Each number is 500 + 25 x the weight over its row's rms, rounded and kept within 0 to 999. Layers, rows and columns count from 0. Numbers have three digits each. The size before them is the row's rms in percent of the matrix's.

# layer 8 attention query, 192x192, rms 0.163, rows 129-191, columns 48-95
066:467477498519499511535497501498526521483500491453502468498501498456491498500511494504503517565506468481515468488513509521516511498493489529530518
076:512564527496475511511510487536498477503527464486481468521480498494476515460513503508525528484542493468501521501521518533506470492513498472473544
074:520549518469513516507502539489482536510513550485484473467451450502488546532537515498512489473464498513508521498521498490492514442501471522485514
082:482527463503489504513534494499508525528528479483495456552525492472514500479517500486484507506495465516468482488552498501467518468466551471492480
083:517504520485543492514470521513528505536466552510500497493560478522476488551469521482521508527521536501480478506480521513523521461497500452523479
085:521443499516486488481521478524494539465505527450540530489539444483518505518517501462513488489514525526480501523478521434455521507517476501515519
082:465497468521466518485521490548497492516464482496479468566526527456511501467495512508497498514465487493507454532507497531464521509489523444515462
091:495529480496500507468464511542529552475493528478530525465527469515511525516457510511455504503528534536475461501506541464508507503528482492515471
099:489558480504489562503494495485547490530459506562496475545465532534489505466461501482479525505518461505488510487564426490542510497523509447541446
084:457498454504471511496481507461484491523441519500468470503500523519512521494484503431506500474474484493509531511510469478480509446503509490503531
092:472531476491534529485478491508509551520499474516501444494472526478524524472517516498501506494497478503500507511515479535519482505454484489521479
111:490464486523528485501549529543501533486478492490467534497464496532495438477498496498514482493511536496487499498502491502480514524493502487484539
096:512477474512489515503534483482439538542528517453491485462532524500459498508520512446494520506538479505527542438534481519461522486460534476485507
109:501493514500525503501509487499504542521549436523558446514519483476522511489467490513486569520475473499480463501547486469504532538469558508527473
097:496512510537478515530491513460456492530536520504502493490503492503523508507483527498486514478477522499484487520527515465510522508468509573503491
121:522507532475546444507545473499500437509489461463482487487459503487485461494482463504485483450505526504490545488437497511461495521495493518506513
115:455530464448460532490475490511504502481444484502507486533515497502544487517496488473527527539461482502494527518511485507534513504476529490477490
100:504545534506508451484455482500537516515509484518504483482513515499498492464541442496531528451473466508514483495493522505473528494505523474504485
115:518466510515453515491447477499451501510482472450516494517565490501494510499502529502490531489517500484522526498496513566434512493465506481471516
111:533472499515502499515507511525465526478514520494474518493437468516481458489475504525440496463467496512498500500491525514512470516503449529514471
125:470497486504532497504482564461513533466498485462507415499527513476493530517509509515534502526496471490471505477530447541525528500484530521450495
116:514492523486501504511461448491496472503501452495486485492508538506477480514478548500481517525449465470471530480486459535513527495441507537468486
099:481494516527561483511494504537484495510491472470532472509473500457506490539487497531480499522485521551507497507476483472506555493499499449508512
117:502527508524517538488523503500433461489562552511495467558569502464501524494500489465529521475488557502520495571481525488510478486494478470509490
111:535513530463520511506534464509535508504498496477487505477506523453492481472555461527463483528512502475445502531457499448483528537523524518519528
104:498534495493478474533497535508516473494459486483489554505462493507542524451457526486501580464485507537524485474474479492522480490496529493470494
109:516490512513479456523452513548519519492507546498464519482519497515482502503470460522502496477487503471529489522499509544437483455534492525514514
112:505467499508511518513509538503495494519448521482500469474471499495528514491521507489463496463497493486479482530489496487470474535504459532487525
108:518509532467501513452509491466459501503482512452502515452494478495489464510476462507502486538516511494523539515475485451459512453459534531473459
112:470450476463547498518503482483512498492503456576531472473492478488474487486487520527501477520538507530524467499467428531516493448457488510514488
112:517504459451494525513505504518512484521479498480478504496498501495463528507480488481534550529518483463530505507524482468497485498510492486465494
062:464557530472526531516492553522499499507501516490528496528469459509486529521523511490500498467485515495502554523471489503519464487505465529515495
079:516444485524520497526519488478485500504488511509506501484475515538474477535487483519496482524457516513496483489541485501495563481484491536552467
098:446534498486462501493472489508513452510514462478513521518489497477523506511511504514483522452512535502507522523455509493493450518498482474464520
071:470508543526557491515497508489511533548488453514505494485518440506512439544498471479472529496472492533527447487451491476507482534504517495494536
079:500481520503511532520513444513499494516512492505502547557496528476520467468451500503557499487530486477526444469514475514474491491510536514510505
109:503478477532524497531538514470505528486495511505471469479498501516495497529501493482555456500476485492518468515489477500500529498520533540520492
109:539513541460574511507510469507480520523506486536469515507498505513488468505517520528510488514491476470468489470479483505496483475479462493538522
110:515498483473559519514505515491510515514512477504483516503485499479558480476464504520539463502481517524463463439532476483485527513530499528547510
101:494493474488577556503512521475541535497553484529494486472511482507479435501491516494511487495508457529487509451502449499475564502539509475546506
098:495464489519493500506498524479510519546509520465473455512544526542465489465513472491488498505514490522544478516525506510530496523488553480465504
109:549477539518533576528520504507523494465493493539452498483510451486469480500454525537471457486497521506496478467494495499518516511533464501522540
136:488480507532408433529491497525511478535477528472521483541472503528514502492496489505486552471529523501519507538495524498510531524504538496449488
147:457444509481550516520472486492496479479518484529482493498510544443541494489519515550522509468483483505509538485505473485472472490479472477520503
138:496511480494512510492519523499462508508494530498446503519474447507474494511482475473492528486508518526514477506508463506502487496484470497554481
140:511511506526478510476495446527531502471481507500512521484506523496511507512535515515471501455506534537524471530498502489481493450512482444505527
134:500531459469495577460455528508531471519453486488537503504492509501518543513506535505476507498497525479433481534521491497490477506502564504455472
132:528501459496509505490503492468507505506490526507561503486507479495518496489521505485505530521459443502496490529513517517545523543488505565522526
146:471498491481476479478495481507529503488519488485457484496518449520540458534521513514480446502485481496492486554467487486488495501500484490518528
148:513480529513479495502437511511499504516504544511524499534487494454544545491547498487456469474481481484534486484512479514536504538491521469508507
136:478499518526433518528507510505468518522516569492481477464531525506477515468500495491528552522506527533495499490506490467498474471499502487499458
143:487448470512498512506498459506547502503485504497496492515476509490534506485439485506531519472524495477489453475511503513532487499461448501524501
144:519492483461492489515502544510467511504499519455462507501519495524494491468471477509500523483518481518488486545544513497530485504508499493476479
130:531512472457496504503473489478479495506522483488544490533492522498519549533477440491493530480470523526522493480513492470456541480472510513524463
146:527540510504496514509497513520483502479496532477470523492485476525467503479477500492480450505474501547511513505509495516523474488526574542477523
147:467486497496467542482522503509520509482482472515515486497483518495521554487481475512491491543493495483469514525468513444563485466518497503513462
142:497478499508515490494509534501522483513515502448522502502480456526497506482499473512488483513486516498492492527492483560501499465508504472520498
146:515492453482493549496494499522541535487497526484498508482502536530525507531504423494498528514489483461496532488499476531482501508526496476485544
141:444497486514526552516534507509492529450477531515511483479503502495494521504496468513457533559486497487499491513514531487496510483515449480479499
130:491473495529471468528511467517483476498514472497513514542517491476522478525449509499490519516499472490484464470519527509499525523503488475492437
146:508504526507477487490522504559541539502491498486524494495465511502499549500532525497508502549506501482487510529539511493514512488484505491513504
136:544551470466542532497513496526453525516466491499528489467526541520514510542509518492462488502472472535497470562545543525509454480484524513478490
142:488516492476512471503461514535505507534511523565482461499550461517462473466501505552494520533500551478509499497541487494468462497442520460492500
# layer 8 attention key, 192x192, rms 0.167, rows 129-191, columns 48-95
057:524494475495497500480530498488510475494482519527515489482470491521521527544523522477532541482511552511502527485548482447509490489521469513473508
075:507512466490530528466526534483488496498478497492466522495487510494541514488525491457491467551463473566481513498531479476504487499500509553553544
059:488499521543472462478524466515452500512524468481503513554472528558511516476481490508478478501481528506506485495513491516469475540514511480481529
076:539519470513491533486516505491523514493510458475506476511475531538539544478505521473506476547475510489486527472524489475490483535455516516555520
084:514521555497504521485499463518543512577509496492477477474469489471502488538489545493457469516482482492517493519491491501511549536496467464514490
080:487474498527508494526487470494531512540493546538524441486496513498524473507481518520501525495509488472491479484504525426453563474481504508448523
099:524542459494514512494505525488499501501473470507503499521476492477531493447496518445492446516474474490496492485526456473507456527448517514578482
085:527468517485567531491493481437541533469551508511471486489525496483504484536494483491479465508527509482522473495512485496551516510508523522513480
099:494496476507506466453512528467484505464497509497509504540556549509527520464493477463500464487436500482489510481501496504511451505473514521533504
109:495527491473538489534513516454529523493557487504488489484500521499503513500515481503489453517468442483533506482500486520529425530476515524555411
075:513546551462540483502491521487491490439538505556468499499475510486559466516520487469520481494492468509496500487531505530490479475503494499512519
102:482465460510509511498495539497507524509512456492501517487527513514513486511456519508484548499490483477488513540507496477480481456472504524495448
084:479545517520524508472486496543548515522537531516497516481465497516502483499441519480524494473501483475465494473488501480519507483522433502464553
102:525508510485514467506465478518472504486484488500544449504497492516517481512483470538486477523537477535502476505484455462479486513491474539531469
112:548485493488489498543509485475514506501465540530522444498460469446501479526487503529474495534511513526482524493499540461529493535542493482461493
114:515486492505529471526495475510462444489454478527443514528504524507461484497483567522535526480531501477499547499443479529458516517501481539512510
107:494498484490505530485506459508515503483518458504440505451476488468466529511515482489517471519495502482500475475526490546547486519495520503508554
111:530499537490493500507500475455512472493487513491484483473466526452516515520503440462504485514505488484475535461529511518522449472531519494464528
103:503482529538513493510491406494545506514481534445526493507541468497461483465473536488455498535475505474536547484520510510490475484491521462498538
095:505533519489498547461501478486511495463460542502509469504547496497488483480470489468483504430537498496522508502494475551473488534488459507511510
118:468500524492554487557523541494514535521532511490488461480479467439508537530522484465488476561538479510490500519549519513514519492518504477482517
112:524541520484499526492532490475505484521504505507512513523455505516496547507519517490465521548498480498482495482564525518505494532496547479511498
091:472514491499503480531488494480471470511496496480553490493507452501497515520507488529526531526499516516527445506508440505574533498554484497507485
115:513509485497505521528530509520470516489575532499467495520471490481508492529521475488528522532470460518547526491494456478494483513491479445532495
100:471501534460533522514467526551514539472507461461484495468538478463528536518511516485550542471517449490470508452472503501486489532533525528540504
096:516566541506487538462464521534492539450475492481489551515522468477440477531469528493462521489487495496526467518466492489543497505510485525480491
109:526515514508521477460502571563509524489497565514466479465521511484466459474498480487477520469493488505492515491468490477456456482471526497453511
099:452436496477517528469523473519519512532508484535519493478527528538526511495479506501498512503478471537514499516545474500461466487488513496508484
102:508504487499487475501482503477512538494487481492465525487495449441483471495514490450533504517521475487481447472492457478467532503457482526485514
106:501502483490550500511459507484501505463501500470513501451500516489445478468465496507543474567488584477507437488495488551530498487516543503492522
106:486509472456527493485504530544496501493478526452472471508489495497480563528509457488535591516487525475485465522483468484465510504500483511502518
077:484482508506511514583476481498490453515473491498490465494473499463513515514513526474483501545476506540489525493480457516514533499465535496476513
073:479484505470539489518511489505538467527474501533496527497513451453488502469526535470467550495539448502541507485478481534513496509482558519453484
071:460540518500535493574495487508479487520477492505483469497523480464489486509545504466459495510539495515484539501480451535526526503453533513468540
083:513496499491540492473508503478521455530474511486485497549502500484469518486540471454448505465526489461550461539526536535488514495462542521433476
076:530463518506554483486501485488492523510508509517483474464480485515480504518474474519534506475501457477467509484497517504511475468516462479523461
083:490530505531481523485498465508508487488519480485492492506497519516537528492443524542565476499486514512522485494518497494506478471451451503535490
101:500527516500523533468514504519441519474523507519499479501503461529547514510478483510526475535459512524521443452501501468475463494483461485537503
081:460491472522472465527508494475487477477535512513476524495486535473481523484514486518540460539518467498546503504426492512522498453463510494479523
093:458558520468498523519513501515491495523521474509494505530489465483540537488501504486486520488514525543458481533554504478536505521482464487550495
101:512470493509456535482523516506533511505500504500519469487473476516484495522503508469510509505522465471475548515495480508468519511498496491431501
113:476530494438544503492503520457511501512559494492473497466483471488507465482488537483518499487505467507483558520471517477524505537455475535484497
122:487477501496507532459503509511520512507480492476500483496487467523489477496474551511529510499530482531452543507505498482471525534490489522470548
136:496500519456586509538481483513457523502509482490503512510489530502510490493548474514543507468495512503511547451495526505485513499488532499528507
142:477522450509499531495453522507500496467493502517456434500536493463482518522496522506480541471512488523498494497533448488494452519489504488502486
144:491486499503525469524482501504483454517489522472492485492522481524528454508509516491478501484490502525565433503519551505512489479478504481531504
151:537514493494516495501482497581482542527487491486555469528480506453492486533489476490483490453482540481480511503530503489520516445482483545446503
132:499475486499502490457512453508542538501486455508536456467515447529466509503507465481467491506492466503490449509483531523507521528517507540558548
156:548462531525526453454522531461482511501494486516492501520491523459499514540524481487486497523498517472481479505502492449477493451436543504499496
146:509495561482476500506485507491498499477528496497516474538502487480543503485517542481463512524529524496548529494501471544530526456502476487478518
140:483505508472464518486480527565453466561506514531470511469485481498534521501481581488512524544491484532496501488487511484493520467513488488502477
148:526457504495497522496534489543501501499508515476472524472493523520529530459516519481525501541492475494486484454496523481513492507526471562548524
144:482473497510557521489445515492493484523530522471492488540491495511524483468479475479478509507518506505485501477517492510515511522542503518507514
130:475515480468481461524496469486547454459494514504500480550528480516537492512455443518519474502506470511507492484494447522473482479481491517529503
144:498511526508475472548447532495520503480545564514490493489527488486483543494462498498489456527487501483503543477496538520553492494488517544513455
145:445500504565509509466465511470521489518478482501485501485558512549519524471502520505488503521491509524490530514483507470534551489476502542446468
145:463496486557523505489466518552470519483536495522518510471493513488477521499482501502476562488492520541473501530505501534527457497478495461463508
148:522496545475511552501497532483520470460465498469484464514536509522485509469512495490498498485478464469514494522532475512514459468540526485471467
146:482522475482503500485506490496506522471498505517490507469517477468473583507516479449478516519517506474507514470524497424503550495494520454504537
145:485540541492468489493506472492463491516500469494485493508535476517516517484491509494479494517491485512517505489476442529466500528496464458498488
149:501491496473457535470489524474472531491473496512484543488473528431543501485512541492436479469479500485521497511518512528510482483469516497505514
141:508489483491506526489459504494533532537457495515516438499545504494531530507476485489511475486473538512487473491536495522503498516514515532486492
154:513520484528466500531488517495464523493498476492487505489519467530543497479465540475524513498498496489502522560493540473458527500502485522523503
# layer 8 attention value, 192x192, rms 0.217, rows 128-191, columns 48-95
078:478480530506518506519523520493509508497512487478537523535492501486490494460504515509500492473564522511503502515487501552504557485521502524555501
082:530458475525506478517529549493492482535569529519488455483538513487498474507535507488483485470470532478484556521505530520519525533510489526449508
083:479481523514483483470461496552498490561480481474512498474504513512529547501487503495448514489495480524459472511530465436512482531468451517468484
086:490494490503498491509489492492509482549483483538477548527478521511499489491509484487500508485492499491437457491495453509533534513463507497492520
084:481564469488519479503529480462540464465500521520525506547519517484476488529495512495472491523492499530521507515509513476505504472524518504515521
087:501476522513457486468485531512519513501504484508478509521504510513501535501486532545459490521496463495502482509466536459472495533560515484475486
092:527505516509519452469476472507495492472527500480493497590504528478464475505442492533532505513468492511518503556475482506529475522512496501488468
093:546488444519479527452495481485497486523489522508496521527476551495515514475518494499517490469461449504492534484502508478501501509490521460534453
115:463494514504489506535529518470520446517524489544544520543480510530515510540512488485532514497507495496494490463497501500531484477504485488539479
084:488497523475488486515530514512455514452536510428517495462569501497501482547506516519514512461508485533502479463487488484495487514544488483481474
094:516520522496497471467474485535475469447480513477470488513480520510519481532503484488487509462439490538497502501496469474488485463492542541524449
096:513505455476460505484521520524490472514536489535481485552515534551490467492542498518505507485477513482463517491486518509512519441492485462493470
085:485558468460509524474511518504477463509510505568506478562515496535517563486530454507483488539503496498495497513517525522485486522475468517487489
092:508481519482488501482478538500452500511501469531469500549527515513507544511464486507506456501500516511520477544517454526531502477505454515457491
083:516542537500485490532468510484472478455500480509542537495507481458490487558501495456513488508474514478484478478501531491503494507470501472512444
074:487494512511502509490526477491513453488516467518498530481461511514516513533517482443485496513486505528470483532488484434528462511459497477539484
089:495518542494552504513505480504526503507488513490459527512491524483498508530493502499479490455512494433546491541479545508432502511483532529471491
086:482477488513472496496449500509534455484498487494482524514519498520541498512536491506507504412465478528478526555512447520479516536494511510465511
084:533523456501510504461505481465509480481461542488478530539509523497509488504480506516483469525484552517490472514569509496533510519505504503470519
105:502539515505509523521500497521456470505477527463472498515528501522503519527466500465500516522520442535493546488481483491512524534474476461535522
088:512523512495515515481507491543493533519495522520533510510483492474475455488490456478504513497475481489512516522467483461479485477503465525509505
078:511500551446512472495510478507529523514457490470478501479509493487489538525487537468490523525497468475515485520495501491480506538502515477466506
086:517516489520467486501488529571481508499460462552481508514490537485512501501518495540509515461525516475467507497455498550493498463488541523529469
088:543506472525448461482488495512504516505530475514436487509473548515507482482520485534491466484443536507442507516514520511494498504456498487520497
100:505508469522478477472547498547496458468505495459463548546495510528533490464524466539501509506494491461492494487511473519445543526446507539500484
079:487532492469496474494534493476454520504456495535553488529492458519519509485486497490515490421495484496479515465502505488517465507521486508569489
090:511501478496514550470502491515502482542521508501519488485492532519499506533525491491519523476438469506507550501509474478470473493468513489511506
091:499484472512543487499526454486491501467566487502471530497497540475440519541487519536464509490536464483516564510487517522494490477498511493442439
096:534501470489511528498520484524521467492478523493519471513486482499533541485531508488470499491471527482480457495516481483539469521483495438551533
092:493485479524474489508511509485509486524513497542513569565505545527496522481524496500468484498435499532505502507461509511519493460526483495466493
078:494471519545533564492522535566489493508505456475497513512547493489484465471501500484530501462513472503521522485450472497483472471488485502524505
085:539507494498515546504505527486454500510511529524473529505479553530471540556526469498546510477511475514488479494516523523549525509512508508474490
093:496499511520478537492470523482483495480480501530488476469484524504501526494514489511520511463523462494491518530487482472441510490550512457484530
099:467482495495446497423525476496529452511491492548499507466487501477568508488460496503491538458486475472467496483486506511477471502502487509569509
094:518509523494501512473509506507483497453529493532542514499512529529484485494522452499484555490488519502508459510519478467539491490513498459449503
096:487484505491525550502496516497522465543491470499449502528517465517479507522494489470450490501487549496527499479511541486507527486457499479508499
093:543472542512482501518514507544516487462480504496531486509529471497453536498478501544526496498490499486472507499568518502473482503469507473490545
107:537484503494496488494500490492490505505535459511491501541510521469515503512497479510550490483492483519496505484511507520490485484510476475469477
096:497514525538493525522487498490466485501501504445485485491568515501526492476512451536459468448494514480496510469480486487556486489536495485523534
087:502505538535536516553509529519551502537488524478499524536497526463509519471467490497492500493502474503499478498558492535502481542483468505505487
102:504496480491485510523486505511519500486508484532487504455530483476502441463536512482514518510530504504561510506515526486560537506468474504510494
096:490547498508493494478491476496550511474504467514515503489490465500583492507517554468542487483528479464504505526520515498521513462466482473495496
099:519535452472528537506502494521461470497496497513529504494484498528488483483518520493527479475456455508462503484520487494455514531463502495481479
095:455525508505484500467496513478500499524468477514481489510506473490540507485494515500471526486505482486471443499497470502494504505486497504477553
099:532497532500481511459483532506527481445488493486500513450479512480526514476514486465499485511513501483511472506516553485542562508514477461475468
098:494516497524474494504514478472525478519474512473492529490505503469479441475531513495491507460491527511513491517477501509517508507474553561506493
096:514519485465539514553491514502456492446515513530461500496500516485511527528447527530508478521499515528499516485457501506472530515490526456530486
092:489514508507534515512467537481506524468448524525501524493484508491454505462505543455500457532519459506520490476524509499469554496474504520527521
094:453496494464513485488503510529509469455520502491501493513494544521518511548510535501538485488484500524467489514474484501496509464496485516468501
099:502508515495483496511517469556471484466519500543561500524514502479489485503509496465518495474498491532504508504524475481503495489495507483523504
099:493456480469521509507470469478518497469462538543543552509448480488511520463508469495505469472543439478542496568475488507496497521480519511478471
090:487506541513472483501503528557507554508489498510444496483529557470501514488451471510547506499481514505474498503491516492509519447486523486506488
094:495444548513506526534509533482483503494463481474487490408499495495492467572491547482468508518503508474545480489465504491474470500508511519501497
095:513551478489480539508498543480475437502517469517498504472523463490492501505483470486527510502508549497548467460483493506505510446505437484502499
107:492488517471496455447514490473513497517478507456552488531516527473492508507458514484503504499501458504469517515489537454506541488485493507499530
106:500509470505491504474501528493470494442513596540505498462475509516476479480461523469480529514521520469488461516494540506494506502533448529480500
106:503512501542489508512522549469519475505483507483493465483540498495511506496488508482478547480498526512492534449490511491489531484459485519511518
103:489497505543456502513509481500471506517509495486457489522539493472489550508471506482466466503493509499497521464512520524469499532510508500465483
104:461485532517522529474472486487514494503497456489487493483515523509515516460494465478492492503491516477513483495449516480493481462498470521501516
096:458507482493509499532521539525470493476512472495544503469520466468517523502482497514505476509509441480492491525450525470494517491531561485470497
097:503464503501532506522475517512514482469500516561441514531510479552522515481482502556457498502496538486467515467489490506509490506466465487486498
098:519494467500511510483523490501519509494521469534511464504477513522484513498526551482472485478510473516487504477538526475520478508518517512519466
097:540546480487486477509471532517514512462493486507486475536513526482477519503467543501495504489541504455480483527523518502478505489502511568469484
103:538450506521453445460491528531514502467516488535467506531494530510519522494488511490498509493518458484498515501458513489523509470496576499491515
# layer 8 attention output (transposed), 192x192, rms 0.208, rows 128-191, columns 48-95
099:497529472477463468522505501541488473505480465489432447462535516490499489541545515532554510585479478488467504516475488515509507507460521482498507
099:450532513471470526481548494493484514520457494517518538526481516509562534517509480487487508501518500481494484473562523496512486509467537488554511
093:540504509492511515481474470491447499457511481490516486505516520503497465451506488541476503458520495509522498483471472542474501465500478482527483
100:496509519559476466500538532515497472466488479504515513480492498520465475534477463482505481504507487492484534484484476501498518467521521466473474
099:485485502519498497524528505469537525527500490472481487496491506502508512486519503471538491530489479480497499476438476485494491526501505506489562
101:454519500480487503538499485497494527486518472543487527509474479470484445452477479510534510429489501515494507520462493520524482500509457475469505
104:487471520498482511487520428506465486523465502480474520459515464506504490505529515475438494498475517523518492459479508461456482460537486495473521
105:480493549511519511513478543466492500500525504506504529563498475480511472494504536541493527526510513506506484502515496494507481496524486479506518
118:464491461554468514459503475498490507511501468530521455530519510504513507509527524502514511538492483530489532521563527498510521535534544462504476
100:498510519509561480465483492449548467509530484494496491476458503478498467460480494505482559516517469500460514487494481471510526515502441468509530
106:473472501460545518501519525512474499501537504488477522498497487483495512482516512510509529517555466456537519538529490497499481486497496471481522
106:500543499478468462509460472500521467475488501510483524477536491512542518527538492516519476498464451476492528481537494483499483498544535479468519
097:473491500558480508538489471500492537479502468506483487486515538485509500491488524517542500482503504543490481488495479499496493495518545460528483
106:483488531515509449512552472519514492461469467523559511482523508492516487497546486558454480472478512523475514473473492474487514491481519496486512
100:499485498470550502487545501483462544494532502497459420503508508525493533471483497492480504468511460500502558504513426486489470499494494501487539
087:476504482502512489453510516463502518477455527510515489539512483501506515471494524531490540467495517450528540459522482499499496513505527512465489
104:504525529490470543509498454535509481478509503487516524477508492497469503488503499500516532523503527471533475479495514496483501499483493535458503
101:525493511506507476497462523490494501512485491480512477467529522495526518472496493478430480515495497475507476491527486482500493451482528495493471
099:498447533461494488517505437477509497540503517485505438474499494534500500497516505511492522492475471479527510470463510482469561451478522512526513
114:526517526526545524494466495484497552513488499489527506506467518518509497458512514475535561474503494503466476503490494511469488527524491520505466
105:552532538524481487501493477532477454497488513501507520548542510499500483490484471510515505513479500513558491465501527521468470508503487480503466
090:499506540460500498490489508527470499501525566475481550485454502476489508503470487526489515451464540479508478462512489500462493490521470509490527
101:477505464503551521508501469502503442494534512498500499536495466489529500519491496460548483517498490486550535523528477493466520467494512487501510
095:476516480489510547551510492528512455493485561513530550544522508519489502528479506476457487495480513457570540522513489507491505460510546521462507
107:508504542472499511547540495466487446508472519506475532481475537508443459489527540509535505479474524457551541527443519500503499464500507509499516
100:492519451505508505512488525490519463493520489469510511445499495424480482520504493480515488572541524490513498553468460478532542511461516517527492
109:507531536472470457500469496488520502464524548529515547555523472504503531517497491534490481492531512465518510471474505474511520451525545500482513
109:517532499475470514497487516550482532493470506520499507537492449506542485503481513532485546490504541482528424525560492467508499510508497545503530
108:515483521518482493507475563454449564478523504465523528479490473537506520491484517529517519508563507488543537482531545512504527480485531534471494
104:491447461484473549506502522491527457514460488512505462478505519481517499501481520530512505466527478516501468539508517475505473480499487439493498
091:529559513479524486505475526487511515481552497471496498515474509526478499498473494491493527505466490463468495520512479498484539502536547499518505
089:508492518495502445505497515479550503458511517486518522518507510488597516478516516494466509481485496484500504556502484538547506503484494471514505
099:517483516502498524510458485493500515476509518456484502499474496505466488485508490546539492469481491515503515411494503493566526519515547495471468
105:485472499508490507499484485513497518498485487482463570566517517478507473476518506487489551487507488521432453500535512508517503483506499534496544
098:491495511480518539527526517527507543524492535475496486509478483486479497541459508517517490556532508499513480539466522524528527465534506514524472
102:529457507542511508469486464538495513508507443520491481527500488480477512545490483477532521520482422482512504479502502526482477509539505505492469
093:492531510475524513521512535461470544483519518539520523485486475481518514516486535524457514488488492482495476465456515519551483486493455503456540
109:473524550518513485540492547488525482529476490521516496497466488514473478553473530479503490604530470473459507490507447531509521498501509523563498
104:499543501482536508506489532482550503479504492489513493515471488492485474506481540463511501527485522512447481526492522520495458505501460496507515
093:451526528489501502446473505468495478495492533491529497489504496489474496518520515556473450499473487504516530486511484482463519508474497490483521
103:502480541511506464474479482453482477526491469505530522535520497497517532497504485509466529508462507500528485523526504506495472508553475479576510
105:523504528527473486460548510451509510525488506489505486553515495502502504502500498486484508511477515473460479481501516474472522505532496462534564
101:472507532480515487515500465509500526516476483527535524478518479480520472498526522505497510517525509505481449504476491471500522533522478474472489
097:497473520551458538508504522496564479550498525516445528510520528463457477489509470519468493473478544539490498468500491481533475522503491527480477
098:502484513522530516516486507461461489504518489508497526528478443493512487538477501501510527469512489496500532504486472474504452483565507499525524
100:477470508526501518487496471546512496442492451520479492527503483528497489443477510479525439497459516468490486529530515515433502494488474489495443
104:499536465500486483487475494468484476495492510510536532449449541505527498498521498493485561452512458468490469501511497539517510489497491493479463
095:498514527509448501454513481518516487528523502512528518482480514556523527510518487526503563461523500521469500507493559476518457533468501507488480
099:484534505496453518554508499541483540508447507487492536493501475466464487507506464514536481530527489497526468513518514520486458556415525507486492
101:493521575477487464484477545489546560483485527470474499520517495489509502522491493515487502501468471439481449503504472495515459494517487524504526
097:518479504501486479488511520483524489534507520521509528483473454507544542507491493525516467468498517495467511480512549492456495537501510555499497
095:509539494518482502479510530497458490452521480505447504515488538513448491522539518479537487475535508483523507495488482493508498502517515479488472
097:481505478461486483514518477548508486449540515498499466547514529516464551462502444521519483484535516509505521557457500503528523490494536476452516
093:487502488490499486496491513533524547478505463507482487492538510484514467467515534479487543500505508484510507514481449507488546508486530497515497
111:481541504544516500539503493517546546461529491486481511505495522509488479478529490472500517484507536523554526511515475506519490508494537471513493
106:519455513480534524511483476499519515517532485458493548499510520540487521492534469530513494492503505512513536520503492526485499457468531480494477
111:519490481477489547500477449497510496481507534491478499516492512507471528480534468464516505559437487529507492488476413504567520493519512493511499
101:546515551462506518477509524534484479518545502496451490510460516518530518504520510476542528518465493477480502486485493486480509491491513493533487
107:452535463465500538514506475557502479490491493489465505504471502480500529507579520527502498479480506540497509503544488511494524517498515513496518
100:550421496495497462500543486472470511453523515524511489501499481540522486536501537498448512469487523506482499531472502524506475512495505520486495
100:525476510510449469504495509493449481515480507494510529483533476512456449521491470490493498519473489490500507484496549500476530495531515473512511
098:521493482541538464512518490481502435473451514487527500454504538499481518518467506508430499520493515507504512490509510489509502488527491495505495
099:504453488500499496527517459521462492517477481514462490449497504501501490493521511484534479487508499494530519495509544515463505466473525495529503
107:512508496491524503527442490510498509478509510485493493479539511494486512515511507478514536547454523498540468515452524524482511508538550492505543
# layer 8 MLP up, 1536x192, rms 0.231, rows 0-13, columns 48-95
100:521529472505567471491527499475515499504534510497518511485483495507475519469516504517453534462479482531531478534515491513528494522466476495425521
101:492464511471449516519513486521492528512489499509478514485511534495477529513512473481528504493458490471527477475510506504457493491486523520508493
102:538539476536515525477509455494440514479517445557517498486464477479471473500503521522464517455541505496479470536486533477449457460523477494511510
098:527535502501499503497513525489554493546515504483474502443527480488484520549502506518525547493524504516480483492475511520512529476463488472536493
102:542486534498480511490477492482497497467469473500457506491527501500540542534522523511484513505473517456526475467473529471522538478535515480466494
100:533504518500458506471432483516525499509510545509504515512524554537493469498508480512454516536497491525478500528517539479502536518490474477542478
102:479494532492519509507546520525570493491478548493525491477473493507521505444506502469496469522500552512459532496511454519546502486445474520485479
097:491449510564518526511489472513474534513460494474466500541513493495499460502517506542490473471497507472470529482520505494525486501500503473506538
104:491536487516501519510531497502534467495466481556459476502510530533477567500538473489491480513462521500508486510492479517480535488528475532498498
098:488505499496505513485523485522507498474495537519556497477468487463470508468473534503466482517452522527504537451453478486518550526450547512510485
107:489496493485512522468507504497499525530488527483513491500473522497465469528494508506544532504515441492546496528512471499466546498533525561456476
102:488474524522491496462442483466492501507519500497488494502521527477475490527452471539502500497485489434515504484526498457462505510485467501446479
095:507483492468501519516491503531465526511519475491480497519494506492493489494514500498479466517451519499481520450461482551451511547458527545553460
104:497459519465522486494538463536457476485486511492532480532493529472504497510469535502477529529494519510514502506519499513530493474517514543482450
# layer 8 MLP down (transposed), 1536x192, rms 0.231, rows 0-13, columns 48-95
111:489503487484443484513516527501470473545461520494467486518529539491507482574459506519497489480518465519509539505480510527498484481517498470505522
097:444496520494478461485518479510491504505529484498484484515506495479485514511495489501534445489520488476539496479507514503496463494459537505469495
103:510498513490475486498463510533516471526485462532512480526491437519464501538512529469514534500540523476483492493492507493484474453509524505479483
092:474518494468490509454538527486505475529486533477475508516526546532515498486557469483530483477565532516516486506504485520502507470519488470516483
099:508495478538486475540489472514488551459524500546536464513507515523447476514493542472509423485520513495509504521539496483499481466475528547502527
098:502484509534496485503491481489494524459493473519530529473526517501550506449453538532522470471452485533476499519495499505497476545508567543505540
093:507490498495536453484454515476494548504507540491448504536555521523451502544468479501532514501481482529517505495522538473481508525498557485515521
103:514505507497477462508538504525514512518532469477520498519519567475497506519472493528473476485486502503557460448499517536502529505535558507512481
112:442493479538538518508510485506494519505503506493496495514520453487436557510529510500516461509489491487465469512484463501521503445534469533559501
106:486507522501548470481491505494505487504482466453499520544511497488524574539511470517511508493511541506507472532517473484512478511498500569499528
105:535498496500568467538498504516460497506494506499479498512491496508457486513553479517471491506524506503509500518509474482518500502505490519488538
106:485539508573456498471477479481483557464515519464475477477466532502518489488521494532500491501498478448502511503500537481555493510508489480490471
094:533537496524510470479508479471500514485464491510531458497521474461488491505471507513510511516531529535457445492497508524523532464514490522461525
101:463542529497497542539456539527536483470509497519495470437484497518509511454488479462506494516512490477508487472485417474486522473496502480485521